config = dict(
    n_layer=9,
    vocab_size=1024,
    norm='layernorm',
    norm_eps=1e-05,
    init_std_qkv=0.0322,
    init_std_o=0.0,
    lr=0.00897,
    batch_tokens=32768,
    seq_len=1024,
)
Each number is 128 + 32 x the weight over its row's rms, rounded and kept within 0 to 255. Layers, rows and columns count from 0. Numbers have three digits each. The size before them is the row's rms in percent of the matrix's.

# v: layer 2 attention value, 160x160, rms 0.0649, rows 32-63, columns 0-159
# o: layer 2 attention output (transposed), 160x160, rms 0.0582, rows 32-63, columns 0-159
# q: layer 2 attention query, 160x160, rms 0.0877, rows 64-74, columns 0-159
# k: layer 2 attention key, 160x160, rms 0.0892, rows 64-73, columns 0-159
v32 097:164098191160128092124154125170079143151110104091134117140142089100101145142158168109131093128132123120076117090139150211129099152125127109130149185136072152102170104153139133181105194113089164167176101161160137098138064095114112131122151124113121180089072119107141083152152150190105113121125122134087136136127173056083100085091115093098156158119119118076139115121115113154107123134141093186073200069109185094143153188144100160115134163100110134117167079101190137085198106142080144
o32 097:112124105131066100160157186135128099133135101132142104119155140172157130127109110178122120095073132148179097145161092164112167109199109139189075132114159113140112141142154143150148097078081135121150104127079073102155148165102097154128146122157130156087144157101086103099173105121113161109083121131151117086138182168058218176112134128170165114101133104138079196134145104128026076128104088119122127161097101191089149121127102067197172098131155117178146126121110120160125180146101102
v33 093:116163172112099107093137119113123162107110079136115149173116094139073131074101164120151134181132105114081162108120129118190076097211103149115144184171126155162160137138126120087111135160142164141113156121120129192108072121129122129171096144094065110117132040154148110173137101124145079169127167144098108191090142145041126123152096123108107164121114119092177114116103142173097094111087145146071137129101122160243154089109129142137092106140063151130130149161101152125163161147068158
o33 093:113133098105147189165126168133128126151105173089186162128139135069119120093133081115212133129126143180175144148146070133108138066147131117132108149180143184132114153195114168092139131142136104097098192134096150177184171132153119136089158123142086108092085169125185144109164105111084176083125121153069138109166116136120159159085171146166121064167092121136169143120103101069152125079114113122138111152066104094148060146101159105104120159149127083049137099143085124106102145153117078
v34 095:112160117144115153074128094124144156098127161139114146085115112107088125146151151083163146131137123094163157110175172109152084153102124083160160155039112085171190174142073074094122107152117078121122171085154148123127138118181146074128086109076124116204124099141126156124188141193140100133071102121149087102142146148154103142105133134169071127129115102186131151103153170119207161096178114148084131162125165166129125109097127085089150138177088135191142143153077084181103122144169081
o34 099:138116153122171112112130129098098126171163134129167098156165154125128110101093146150129179135193141142106159171091117105128084157107160090131084111102117108103099150095117103098135144110055131080146111153120165140089082119082129132194088179093173122187184162113101128192090093129102126138130123191125137180166054172157117131126116111154126088173140083148155109132110132071099119127064095105177115095133129141146048117177141226107107184171108142096126145174112121106148179113070156
v35 101:177155145157166086147146089061146116080088151107152107156183130188139079095105111110113122130133143117156153118184155131093117135091115164136048122138186092121120112165109091124103151136163103150136105081123148102065177148125138139160113184097112148173090175084082139087067154110101133115149143128136085116161171189136121179126138069153103198144056108151148097138076145124121141102143115133162139149105140135126129091081208109140163100042179145101148084127152118107153118103177093
o35 098:102128122136126139102118104161137148143136086148139161141102160150121133192147219088121120095161071128130113140124136107095202134112133098100244110115106085066141064111092113130139101053087130118137119108177167128172097110100104162134154121180133170134178121144197147066152130113130137167159137115116138198103147080116119097155057137103169140143126111158112108119155144135162094088182114146130092154102138137115063155085107125121137123173111126066121189114171075072117145134119171
v36 098:164159179105084145105096132100120116110128142134171114156196152106111137137152138132127151079151121149233140079077165129060040131165128117065084131109138094172174154106140137133104165110136147086099116210174114093113126135139147158076146096124131126126170107103229183136128109108122133118116084098077154087145135137154097180099102130112126136163143110100113150118171116114124128151124098130168163108140131147112176170079127092185083134134164110094095103148100126079074164165193111
o36 111:083126138139093139108155170195161154141131128121139115119122167093067150066187101148138175101085156096129075075112127114161155156089140124070116021150157099085129103094119159100155153140109081143121111139070111167088100148189123151151144174078201104135171151115123117152143111151125116157117141179191108171087138143134159118133133102121113157096125116110084185109107170153089122156148150170112123161120132172101140157125159061138139162129139074069175118120069187109140108101074139
v37 100:183189158126180110161147120130127098141133163123121123116101123098085166071124112119148136040164128120118215131045129106065106172141098167091147124131084082160103138104089090158166129152109119142082099096121162160198154095125170083119105178128134106145132091107122150126140100128170119093123116116139153100077118168188074196086114144140128151099086149128101134130135125075141105066165102113110155104124159093130140146170111155098144148135119134140149123132125059187151133219085184
o37 102:088120084121201174154103116141170155093145153116180102177164159176111131153177171158111136132133169127106103178102137197127149151117091062116093151160076084117111128119149180113145108149086074118121104164122066099107131136080127094155065157127121109090111090065122140169136147157190093181115153116117153187137110134069191122104105093186137106120140114139116145124178166108133114130109085179146107141204146121146160094156126145169087071127115137090162107111084094112111132053110115
v38 095:128122142159112106122109126119104152150119129070154105116156128113130125147136152162093171074107130108137173182093125166113114166120149082180172151153152151206117123062056154088147050149153143114147106148196151102140099225133142119141181160124147098139164134089139127155169147165094065143157122130103076119077099073103094108118117114129148139081133086146084125140102147155120165097141146098130126110117111074099144109152141105193081110148141090147153186147122088070089181211081141
o38 097:147160130079138169126122149136149086153092137117098125172196103097112208075142132111150094138105089091131140137071108137202146149128107118078065238140150149144129102104109121069163161103065092148148116110065127159166127102153132160088123151126087140118142110132115152115119153181181120092131110087186101140098138088154178134100120141145120122126142111117147125087120119075125124167153176157182164086121100148153162151148084193099186108107105098142109113163060186111152088108088150
v39 106:133139132199146157162096176126141101123096132106187140118105160116140147129080115137121128191100164142169092082131076182107176140117144147128112084079160122144110120097046112111184135152124108146112151110136090147118117148118122122175093127149110160185135108178104149088060191132104142182119080182073159086118130146126148085143115107223134124095158114150172100090153123137092162147114152132176106153123137073110050149118167112045108151078124180091157123178123129132129158102105177
o39 102:108114125112142112159146161124174113182179125168062093162079120149096076145057136091070148106175098121123112132120146154079136153091089107150142185173188084115151085097131096150147137125120093118157177121122138140154153158135133116052135171118160145137081161136113143125056152113217147067142136105093119143161124130117142209111115089079117128153084135107121134187105139145171135143141107138098150132116130162100107044158103139175103148141146201055161121152113096143101085161095143
v40 096:122185153144133127150134129122113079102119091171156127151085135175113171085126082143160171081132128105110112092059137168138160081099176151199156130158147127043148119130090148110128129105125153135175151126096091092171140079086106158181141159107118028149120168151126117124193162107146118130142098150111136089150139131134105059172117117092129071133108126140179074119165148161108128171110155123112112137135092125173089111131142138140192138177159132068126162160188123068060145105114185
o40 101:107083100125150140154146109158161080102161147151091101127157162116149112158129135192150111122092083133135141136115150144122140114212081078162145159137134052118113116094147154086121134129154133115175127122170122138137148114184146117128130129136130177168033129124194151092103083200119077115093087095104084185179139130156122123133179155167123122123110093114090099126070157108105174083148156094122068051143170089117122151137085044143135166105088110113092135169168152197146131156131131
v41 101:138167125105120122099091179149164114150115162150155115189171146111174157114133118109181140089157141078091183176110144161091115149039140124118101141113157145158134118110128159091125063121069114134075122120139106155138139033146059119088155102106103173122145169114143172196137121175132114157087109157143124070112152131093111165105081144120159106143134117157175131200178138143124097149176099190164120143105096157063122129099113103092047097137137124091198149118141108088117116088113128
o41 103:134135110170124148127152085150150072175133136104172153150096135133123122151115152121124167178152127101163094122106140126118107045117138124138124056078133093131156082177096176112123153134073089165149138135125152075130146019125145083135148150089134149117170132053139037090133169133175137154172139144098151120100092106175089156123104160105166140127123145160137096159112097113119169199073154118142125123147076101154173104119158148175087095098073109158104155216121157116166132155142094
v42 095:155102067147063140127158100115198165105111103144090111127130128146158129181110102097088103115125147127107120128149102171093150162112173177099155115182112163133121099105121128128130130152164125109128066133069156108076131100126118100101125084106098114126112075207113164140168099105095111144098166128106116173167182133169113127153161101124141117134067208083104089159166053126105196170113177150075167091180128078151130173108097099161180183080081133159111161131134139157120151123130178
o42 090:189143198107092135137147145146099130221166133136077126130122095133163114176131211074107109180123118105149116147133079107048166183158072083142141098152099120125124189121125165102136112148148115136099123120114141124103140146111106144097159132143144155155099117119142084139095146065073112154130105103194104086119099111122131089094175186187143068095103116117120123134153180152126108093082165104079177128114183121115141113140118142158115144170151185097175078132173106111121103134046151
v43 101:094159146097150115177140140086183104123107121193115146104099116149112140136103113118122124135078091110132121103160109110154097155169134091097121201117098144130105069133123189134188113138102139115098170120153145171061132073161119156170117145189133100166124145124140114154159102081133164116170160112152179174094148187101160040101121176142127163124093089069139114180060116135079098141140176189124133141123088100131133107148077167101122148136245127114086129124116131107100148096099164
o43 101:156163150121209148106086176091113141124139102142138175150128109093099154127095102128107088091135077198116156133109136192136160119124085136066114093157138120099126160128181190127098107130179109142180087103107114150217118086112155082079139128090094112141087213104105145129099114065124141164195122093056127159121158120154114095122152116089131126120125164112114120127133149134092109107168156128072130196139151145119185176071143104156146144069106104142130159125115163155098107137191078
v44 100:187063125120136077165069119165122110120161140116135174120130122079113158139106085124204091086126141094136122090090143145146104118132195131081132170118073194115127161153142166111115099145156145085124100107068168117109126161128103171162116106172103099098110039138099136179097118117148158200087166121155148148159135191148157138057115081107083106152066145184069140171092127149140095146162145148111110168131157142178094068172117184132155132104108132146125107137135143099131131128085096
o44 094:139069120135145152113125144057122129133127192110141101082076104156136172133122109123109168126152135180068122188121149106103071145132136135149155125149134115165133124163077111108107128144103132128112098150176152139061142086173145104171151139139129160113085180140126138111158080098123163082151200100138078162114121123181187118117130113153153104096098137162223066158142043090116081126092108126069142093108148128110191143097138113133182101083139142162132082119118190071111136178180137
v45 102:105057096132150185206091135114118170146152173093136143178141120106113195133099126113110138115092164165145080113134081164141142072172154092123099120136162102141184075127122136080153100123143164117130146158159126149116115111126090152124166157112135098091143088123128119110091132130114139082139133186155144113133137170123122154132185133106146175134101213115163093160120158152091073159124117107137164152115127140115122138129097037133136056106064096049103114183189091150164111043088128
o45 099:104121148145138132108123125096178095122147173136127144126076081144166074126166137175162114176103134148124167133170125065087175153072161109093147163106120070086128114142195076099083144169119137107080092080138147118197195137061114130144148136176103138104152079135151160088161126091128154149135143060079108108111174133165102142142092117134122161098091149119084159111127082166111121147130163122129165118084180066109096075136147154180080199120087167120127125176162159119095162160148111
v46 099:049119118129214150124137145114127062145125117109135170118113101118121133152120047159132142151111093153100158150144160104113114149167113138127121079106115123166114161078116149101081096141086092118119125137123087081158102118150111079154145121112153108133117166129101167162117094117104089083167102157122083202130184089150185166072117113162093203147101154139176182136166077131158123138159146122114088168158087146123175187131228086125172151109154168113145152102141138089089076166167138
o46 104:083060142179159132124125085129142107132128116132108174160138120100088141107142110095127114134143091095193123126124161129111091153117163172144160163122110103113152133068083059127116118140099178168074109182128157139192103083045124125121077115107154177132148137106118088113106117092088191158109121109130138117150104078193159168144173159173099157162115085112073079149152115113129089151091173213182086175108138177136178125155138138075068116140108127110135173108131133157160170142130087
v47 096:097093118131147096202140112075128068170089158109197129156160107084108139155110133161122098105096170137108166149174121112112175087088168094128136121137083129132102105110178116151094172140107096109124204164127128159148136059177073114153170130139124111134146165136108148123120129077101101156144175153213117127142136202114064089128123166122145144150140099144106103089176094185183078108141061122062108182067109147128106153085111097128102150169124109087146070122125117141143144156135108
o47 101:095178132178120106130098103144174046108121080117057138156110107110149102168147167135088147133147160136148189103085152129062139056110164091146079091141159160139120115144163106107108142114137139109151076087082193098150141059123186199092137099103160107107125173124096116093159126101090177142185160088167122122157115102149095120167092094155077087124156160146119156151135118098126101153125147116143109128192123118099169153128125141132214077141092116161183151084145103147097139161164148
v48 095:117133100118109143181129108116084128136135173118137114145128138132109180113145102071167046163145071151125172143102158207146196107218122143032106175119182083116126140125109143160133163140142136122157123185152095202120132117158104112064075121116127120128124147156062132114124152121144119159118138081130083170139152148208118116158119129097103103077076090142150134126124164102140101109088127171176088160142201097144116136133096139136155112108158062077148108087123077101119135152122112
o48 097:078136171130133158138153103089133150147107138161104180080160143132172126156151178157113105095174089136130115154154123166105127140085094152130107131114169133177099133218101120091127077111149134111088102095076102113112087154150117074154174080154149160124174094109134122095212200053133099139133129104124143158169084102080150214142106112137126124155136130085152147164126101121138160161169186043122091064148145061109194135099128112105129122124109131068118169143118125134097142095112139
v49 113:093158149182112108119130158156106096112140125158115091117102132139175157070128090169112120108136080087114135088177150102191080119122138126169153120167072092084132120176043149110124096069114139176113145109143112191160115099147126155165141101206156166153143091088086152085137121099139200119171146138120150135175132119137158090165104135186047116095162168084114112130144167165116127162070091182144130156153160097132084121104130106139156168099146175109135151126107114084148103131068059
o49 105:134171131101173157121121101104120153110115121153157137070138124075146093123093070158135135084108155137113068159123102162171163122118106087089087125124154125126057143133127147157172099103168193157180124134144153092087091165087163120123106155140102147114138129190120095159197126137122144071106130063131124185152169121157054132161182109082148149124048106053136152116130095073112136087134089103113133147116105175149194144132178159126142122128123179102104135177138100072189143186124149
v50 109:138124199105131133110112133185146176143151158126117157125113130102055212123147111136096117144119110101104123124095102157150107176167107196120098125153156100109132122093120109153133127134139082123139121127105141136159124183159069167150180045127134090103140116195113153183084144115029047134101121163163101134119110118193155141124170146103114096174158081114119099130139131084116093110172144115129165096043159130119135131098150086115155094137136096105125200118187145115101192091146162
o50 108:070154142121117120137201073120108142100131087123118157108169140204135072106122138140121104146080111147143142164121117156091158140138162121159135140086139206142158165164117148112124195173042096137094195101143101156121127093159165148158123125132076127108129115039120108108108073077120139179188150088150136111122158108115167113134175111181131115115082181138117151080085106158169149154121092175105123098098117104102124158143130120151124169045109078125140163130112127146146057177082126
v51 099:124183110130106087042132131077112145134097158106077122131152073115176105081113116130090082115112137150144136125096122070093162139167172167125115111108138115090111157089064086192205119096118157130114099139131088095101171192103145136139125145175099162142092164123101126101118092099129173151117072145141095154153136116099131138118135127104099124158175135167150171145164156120097202130170110104113164232171125134127135092112155105055074109133168114173123115146117125130096167192127192
o51 105:147093157165117149116089131129117129088103150173133179087116096111078132135085194101095133130146096109151121160109105166135041129173148106110173090161164091145129082110054089132077079116100153187184186143139111164136058161157152113159142122136166150059130141069153115159172163152191095116167083118132137126113154156125093124127125160086149083114143110123160182158075138126149078121180089163170132179151116152130141082083099145140132080142116113133183110111137120185129076121135082
v52 099:132121182082146110146111126110102136196142106149165107165081157156103120092095128172133111137190128143111128117118192117120155072130160174088124195105117150151181096144140111132132106128176149091131109165198079136160149066155161122083145089111047131160120173116082118095197137135162079124140103127127177147105119156097130135117103121084112156146071102167158053149107121107130143175127128187142125096143068100129147081109189092158148145094130128085140188099099105225127143128142128
o52 098:119078164112082110124072088135171116083102159107173130135131097190075124157078148137194145098100074154147164110146120179113111099108163147107157052120138146100137159194133145156082082150101119199100117100078180132126141115147130131123129127156106135098109129127107122175099164133129109193121175145142069159127085123079073165075138131196168088144164105111102141159136166150210131138091100066065139141114135141122104126115101132140174132156095115079106193172129157159092149127160122
v53 103:120051133139137206120126089132151182090098096112140189115099113084073090120123156099079121172105122112140112130178130109152113173076097168149129107142154110101095140118156125146147089130139158116118123103142083121210114140159101100173179145116108164096112122151163168107151155067078121179116135099150127134138184169143107093176093102207199131128126124116134066169113135167115154134170074151154116138147178114086133149151170117086127136121139040084123084097104092135101164151165068
o53 107:108189116074089123195125120121170149110115125133071120133186111122124077138066076114099120095200119124096138174149184157149202115117144136144122139099145101165107131121149131048117094084117056106157167119090083132133155144102211158141111153147220125170173090151099137106108063159107089096145140148134101153082103103110100097175097117109101189152136167140142116095174137115151122150129156110118159145113159164144075149122136149136123158141071137084156127097153117120097162176068127
v54 104:075104148085145146122113132200196133079097145130151227151125107123171121133114092114072136125159065121090163089119093164126114144125153110120138161131105096094127127142177097171112117184150099126119121108123087114102145152141066158152141105156125176083156092127125118121090156161148131105106114160106116114129126072113181143216096128220065209085149099129111117164118119156145107157104170090091172173163064143154132130157117136092134130126097136107079090101137075094080103160116151
o54 109:122148103112097162160127095082047147111165127157122132128121124089117111124145131075122164099054114170134125121142150132095195151143142115156105156093162103167156144097099107143086166197124153108113167169156094122210155121143140117089094096175213119127137168130159098150095130146185160096093154117127126124115127080163161116151186038066116103129116148165151137115168059085124069143140142124130116092120141142135071118127118121170045173116142087096161132163127154100085193114139135
v55 107:169178159105113142142131053146067138128177128112175068120166108106080122120164160146100151109096140139145103123083148113161122120164115123103194150096092108119135110121158203156119102129148145115174152114130163126123140086123130071173142049070145245132104086072156108120143149115092110157110109123144142164100147116144160154190103101161085114112114138051136172152137077167120108079125132130069112088157108118154142119163105170117143069100051132175124118140138138197117153119131133
o55 108:142176167137140121160072101149137175144105078121135181153102166157128102146111107175116218146061135085114095141136090110068156094135155162134069140118146144185129173142139118162128133068067119130150147155110155213069148158110125138164090178137159117181131105154106162095080116210120146099101146098134161119122139159096143086133129158164097118097084099092134147136104125120118099083097155127112130110188069132119116168112130089138143185146179142087114114079064156083089125096159094
v56 108:161133077079136148152117128142128098110078126101101163136121083072162072126133143135112157087135075157142187179142090144136134076124158166108136125103120127107114143108129164065106147116061082122120093156114149114121082188128155098087148088085119169142103127164144136167131141130163099131202058112165104135167135145104129162133129170172144115147194137170137201111144160136120122078132096099159062093110139163034103178100184122153095179148122137114073161124160175170126181139117098
o56 107:081131149109182101126149097144166130193119137138183171168121146152115115077149055141102167141148176086155141095103106160128052114191152138119156087132146075156064069153089080162149098123167092148072130097111155122157149099096203137114117148140140159138124093121128130141147053142089102091114133153093142079131148119130165100108121122075127128148131165181133127118153188156134113130152112075179152091170088132183176121108133152102158097128167063131149113109167061146173106069119123
v57 104:114131186072111135117125132113075113111131141124166124137103087079111119122097139122174155098156124087109130190113091081117086116101176066081167129182172231149150158060127145100100161159100130129110102132174165123124127093169113124141126154130146142120136155122135108125118153160150101102153142165168137105121156168150074062122171072069128127177155158090133131122149158115110123127126092080159135178174143066147204097138147155018154143101135101108098174122162109142139159141059120
o57 104:146113055113117126113122096115173151123074148122114080102162131085108112114126110137100092191139181156103222114116185090128150150160111114092119140082122113136134091162116139135157109091114124118102125156120063166136164114120158099123075087141126133187099131105100158118219116125165107115175110111090124125141075161188079119069121141203105137067174170130109146139088097163111077088126142140110096162200064135126140089156141152154159142158102114102149130164138190137183136179130168
v58 096:077129118125137128139100124121154091101119142148142124143097086182150203153067083152112085108137114090133102112143153169143101121131123183101172142130068133157105131133118149146096189139184165106197163150163158164176097090139121122117089107161092150155127088129121201115116125139083105133082165199158119120125143157086102129180145085125136077120106111147170134130163092084161163124103200155101148058114166169120139126149094112073212120118119109133055043101085151105158138136128145
o58 100:148115174101153147162103142148089186197122094122089171149155164078129099193109089144194153132146116146125105167086108129127156117058142148124165111109129133156210142143132106109137132151124139060112150104062114114132093135165113087099198093139145142083116165117136098139162116126140108204101125092151072097093105128117155125104172125143128126106051116112117106202147083104145101175119141046110137122170136142077121099203093118149175114096153194165168128140128122094096136109128082
v59 091:092170081093128105154138100138138127204145120115159078195150081134122134136141143191089108075130131144119051104092150129094121110101176124116112089125076144136155123147177102177091115141132169150139077072113077154099174166118101153107102139146138123088164146174112139172120169146108119124155104120148138122124150155132119123108124096183136145084159126100189140131123127034094110067094169138095141130153115148154200113116157128179093237130131160145051092160096128114068137139099136
o59 094:162140142124110113137073111100123103116138134111135083087104188130141108153139075091055143169120130156111131110135093150094097136128160127090112139172199131158091139151097090130126137088147126139138104112196087128192138144160140156088127145111107163074072085142163072161115110134146098177115109159157106136077095090137146174143162117099124148098133156161089131094097126134154121129169141051109138121155178106141138237184097117134098174168205107122156113084065163150122159134199070
v60 092:165110131071106152156120100150158103123116131137159126181127079136112120152089123131108104193073077057130139140097124119132084223123179105103102070139197147066139081142127179093111155195143187161110161112108156113150187136172156073130164138107088160110098090181126132150100108168199166074136095133101107078163132085112041145110156135097128133108144079120119133156148154160147118153128120125161135078116092136137145094129117128125150113129098108183130111144193095084157142166106122
o60 100:139128132074089083140119139156142159124102150097161155113111069141132106135151166139111140128111160179092119126115137174164183121219071157128154135138066095165125045131126122129144128094103061114113137187122117150156036115107115091117122075120119137100146124154160138055120063106100137151149115147072140098183105126172183124110110110114127126126081117145145154155143069114135164133088092165101122139135218103122109162143111185156084129152196085151182098197140159145111133135141153
v61 096:053130130095098135139115083113111128163090132151166114117057102136157143177106153156116139118179078156139102177122109086160152097127128072140085110124095063146087119164075165180107090153124108140149135146095164108186059177112093134129183188182177143143094098081146150119143131118106111098111132095096107122170104133125158137094150139130102109093140166081111148205156152079177112111173136088148140179113126117160104103105127132119139183150110178106137100073215112114155174130196141
o61 096:173164199103147117116153156127125171133130107159099147055163131128109098130074098121171110153092068047126175148103141085131094158058135162139137151115116159157085120115139136045128150147196147141169081151164083153164115018127136152120130135160134102121093114135129157132132102126097126147149110100127099142168108110142152152144111118148147168184119059153125098126149117093094104127170095172131122098160116154124124070143161108173165017158147202088128116119097125151154139114148130
v62 090:069130097139138131183111150095098113129132149115119175162135201143090163066177118096145132132146099111118118137129142168103181130165053130086088163132166151115093166143162155104154073142111103039095081084097114094111129109146173204126113112131154117138127090055132108157108163102173144105134144119180109122118127129146123097148153098150138122122148145138064165216150119157087168202098083176177118085110099103149151047124116126179165123087130131116132114148113167103107148116097175
o62 099:122106215221127129188088181139161137130129141180114117122099096131105193083076116135134138140144072096084125129184187118060183180124114132115142138113158133153110099106136158100147151158088121107126115065120144129098185146130155087138124095150048138145087103113139107145141154097158094104151131146134124158141176128126175092163132140133099139066141103096139066158101129128138111116140189108125105126129161128198079139074100078095165111080120092145099148206117114083136110139132189
v63 099:152106071106086125096107160018110168070110143180125141100185114076098121097107159119092086138153067133110162197130135110126148151103142144167188143093166158084134099154157119142166130123152121142169109112103142097149185130094131156134113070145163194101121098136151119114156078112114165125106119145113161048112113108109128122123056153129173166143173122185122067116111137130145151097106199132190151167173109100087131103121142153128132134080169187106106177155127103096108106109119167
o63 097:123200123112117143078095070141125068175130150120148123126129160118127105134090113144108065192134120127115098159151154106198106163131127120169103121142121126111160154085129196082047095136079117145114182198117091135114124123155116141140125156093138107150077106085121118075138123173110180077105056151089096163122126088165138087124139160073154155125174143119100174120165155139145135113140103115106129089175114138143126109099127128182070168207181084152141140113177093134095114142209164
q64 038:103176185156130168082103071135113161167126140155110140126062104145083148143153122111096142095108111135069141104147142126114128143077147112041125209100111101129127170119153199095124156080068112138117123091041133165183084141125148158126114116136132128137176148144140085125098066140118110121137123145215148146111082161160088127146095120161141099165135148149156109147118143163165116127094187180087149160184108154178165122161135104144192079115112116153106132162119150090196136075130154
k64 080:144140127185057147148088118170145139125133144167113104124096137157144163130112139179155025125145112039121095174115104112115091140087097093135179114106126170161120141103143127046092133163140168094153159082148119133136121089133149147132159107128138129159153176156114126165069125137168148103102168142058136144172162092046104174119095121136116126154140182146114130151058164145075187078114117098104101139092122141137161180186186139102119111190159151098089110118138141145133087128121176
q65 053:158170163138185199118193111077162135147098132133171185128154150103126141152110114049138155088168152129146128102103164126156140046079111096113114140125135145159087109167090141157171158112137165089134097193104145148162083168163133159149075197111160140147126141112133150113195129099049131108138112085148153100088168104143165070157126154163122138116128158134111133111141106144089051062154097137134174108121126086102104098200092134163124127116117136114145166149141174118087145072153092
k65 063:091179101118134160147091090166157077076090126066166137143182142115090095130075143104155165138158169129109114117099125162158078139124197195146165092121154152109106045136177138137162081167170109163080142080116087137136085104065121091148115087131113154157109137099090159173145188137179150098103104109109140123070109078123130108183158130109109097095107113084106201114152125130143106110133095104108185147094097165105157109081114128136166117096164181072151168157102165118134132101140118
q66 083:102182187112167167132173145110144146137130116113209190114134151105122122137108092071136153111142138130109125111116136088136109057091135125099089171106143097149084099155119152102150162119147174090124107150059098145188116192167170160117095168108187114157115140092159122125155107127047093129177097091126165061080147092140173090175123111160123129132159148117071123092187127164088094075118117159141200087111133070121158108154090079147136123114122143132118158146135108144106143072178079
k66 075:114116121155171093127178179056151178103158133108094155141125110156131065111079055139153128119134124095133189150129137133115124173133085139139106129140132094157071142105096111174113152166171139108129156092162155073159146110146130163133113180161151130083196138131093063145145107110110123166074148077119111136085158124144134178186096152101107147171093146107152145088112116125143160164116104163139079158121222103069070100126192191124110130114099152163087097108104133149130121196186128
q67 075:123135125106131108096148151114162134100170146125141107119129117164134175124143107190125170111133087127118119146116081128170150206137149088083139105134140128120167071136135116057106145141129138136111179073085175126047143169109088122111163108161083119132056119128085084109103169154146180127156141152105155035180113176147083054159147116082105140120092147145187109150108081072067169116152121110131130131105156127125117137113125165084157160149119142180217105134175198137123090140115152
k67 153:110096105126184150117172143113118132119104125052173163149177099132106100144122098031118160125107157182099147132140166082211128157096164185168084128141160140109130145155092172154116099105128138186112118177113148090131144057123119108131103134141138128099148128138131136128145121180056167136114063119175096095066097106178141071162144138099137136096121082093094162119127090118191112153148153185135116128121160110068079082084104136110122165127095147122122133172116186158161176183114110
q68 106:145176137087177203152216140072158131168126101111145168106136142105149119159114096080124142083142148121146120118145160091140164068096091141118085159108112110103104101156064091152158176137155159120105074203079113130127100161153159152157102154106175145103129148143160161127151166089069117092159109119119140078105174090146168106126144108149102125139131102116070144081166116199097036062150117127144180111114149089083175087144079143159141093122146166146144125130106146092118122116162094
k68 056:082106093140156066124137130092140099144115154089184122134168041122134109115138115105086129131158113186090128099097122065178110128157170169173095141141082123069142148155097082135180092099121126152081111140186090139149098120165123095110150135116116163120108088099120085148128093158089108143136083155149115079111122155213171090141155134169144142139118164170159072141190133074173121154117149138151077141218129202139128091111117132107173107101138113131150133103111136153186178114070101
q69 088:059130139106056063154068151176108131123175133123107076154137111151174099136149105207108144183103073112099139125152086120123102179201146143142081097132133135104166148137172097065097088147069113158152139062155141168083208105132140107115158095163088135132099121124123112147073124173176115168143135089117134145178103151130114157094110085128124114119152088152123154150126140080140176184114120110150063129162139150172167131056126120113130166184125103148135101130144120185151131125128169
k69 095:160108161133129096121124122105122136169138111155069087124070167149153178151148172208146093106154051127157120154100071104064152075162096082130144174095085087179105126123116099158132187123121191076125145096136158157109137207115126144143163144130095120126114130097138142104118112093186085111175154174088133130169146163105090160079090151181131134148164144192139077128158160136088130146101128091124117103160108108160188162177154120138122117120130095152104082098132076088094107055139129
q70 051:107115084094100118153129159125140174099082136142122060116185135153150117117205159146096126080138122124117155114160158165193179158184169108123167104147130145079160076135127116091097118131089127166145092130165201095111137138107142134185099090138085123073099109159123115132091103153161140112089155152158091104123125161173100112116167138067129120129106100118160129156120113090130154159170116104140146187157136103130090175182090195069165191084126136146185109142115203119131094063082172
k70 079:143138179158101132123100089161139100149132127180111078101121141141165121123190200159112120137137102117115080151101115164086126064166126122089176123100107134171121148100162070089115137177136146074159081067120120183150130185101142095156148113141098126199073116126171189072140143087184102093137166152103179174157131172123095149083126141174089123137141168160134093166115175137108128037110115082120151158133085160128173176142151103153112078124120109135135106123167095077118124081090127
q71 102:128179146071166182148180134099132167097089159108158141101188167109113124126134134047117170084157154125149153093136171104150122062114155107089120134119133152119114075153083124125147158117124164110146119178114140134147125182152137184150061187069181132119142144135138151126171082123062129100137102069176125061062138098187158080144162146137131139102125126102092142105139107141122052117149126151169203135130130059121097103172069130117154170080134148115141122151116161108130152079123102
k71 063:169132107128095159106111139173113143171095113128099099115051130144163223163166173147139074114112130122112106139127152057113145100089093059121130150089107146118149143108106139090102102094083211127153124159113149130096150125130129140123135122135080122082176107152149148102036076134142125082152115196119111096213122104077086136077124119134173137116172114188077101152111166143084141129105183086136092125120102107157129142167120118136142153215158125095102066141150159146129113121111143
q72 088:180156093086136151138126141113143117098135158136081136084094135106129176108089123127167161170198149165068140137176095134125135154150119140118165124131140076088127126130095135131167118171151158141134136090107147126050109123132137083170172129114084120138139151155145145193093116166085126167143103114100071155091101158127171140198098128123124121102059104142056121160149116172106128081075125156111020055153154164130111141130151131160107104144125085160179073130066068137144125124176185
k72 089:101091139122123102081143130081123200108114125118185141084121130110130061123149135099120141096159131141185109111156142172153193178174083153127174147105053150084168111158083200138083103156105104135101109124129198131157147102107101170106179159129112153109156130120051106139110155114130141116107201158083139110140078110160112088169141090171144120115159118147160096088157126087153121094098157163140164112115110099109125133122139115139165099079109132183120146124164082112190042112098201
q73 098:144117141149088117074120146170135099146123098075124138110193117164139095148144123133102144136138083108160102096119142041111134161114109199153121155117107061114138093129124166148134172146081163106049115131170152171136152136103177137146144177175133134107098128153153159108165106119110075167130123136160145129184206096164175159150117148097117088051109102134078144122120165180071117180120138129118132114085150123129082106162145152180093145097133114071107124175146084093187071091068084
k73 090:132179145126150095206122077146145160170152093106171064129099106122061110102093117154110105156121066138119100093137138122107210141114144101141162099096134109075137157078171125120159168115095195102148145163172142073117127161085096127110172092059094115111090180186161104108183136159154128090157116115104134109192115106155089135132124147150154146188125060134165086146146145134083133144121129082110149153136112078121182084122082170071113141163124137129077150133140131090149116150186098
q74 084:063130081144058120142142129106136044106108137132104179138105139163180133079077151133137136064158152110182117183130053126140143122213112164189113126114102158154113148106137099148140142148146132125169084151171066136078148108161141143138152204111159112117132115132096132135122169138114125133141109063107130142140155121120146157155121179133106100073142161127120134100119093129160134140125073180094105156098122097124120179116203174107139143134141102077117134089076187141067108189065083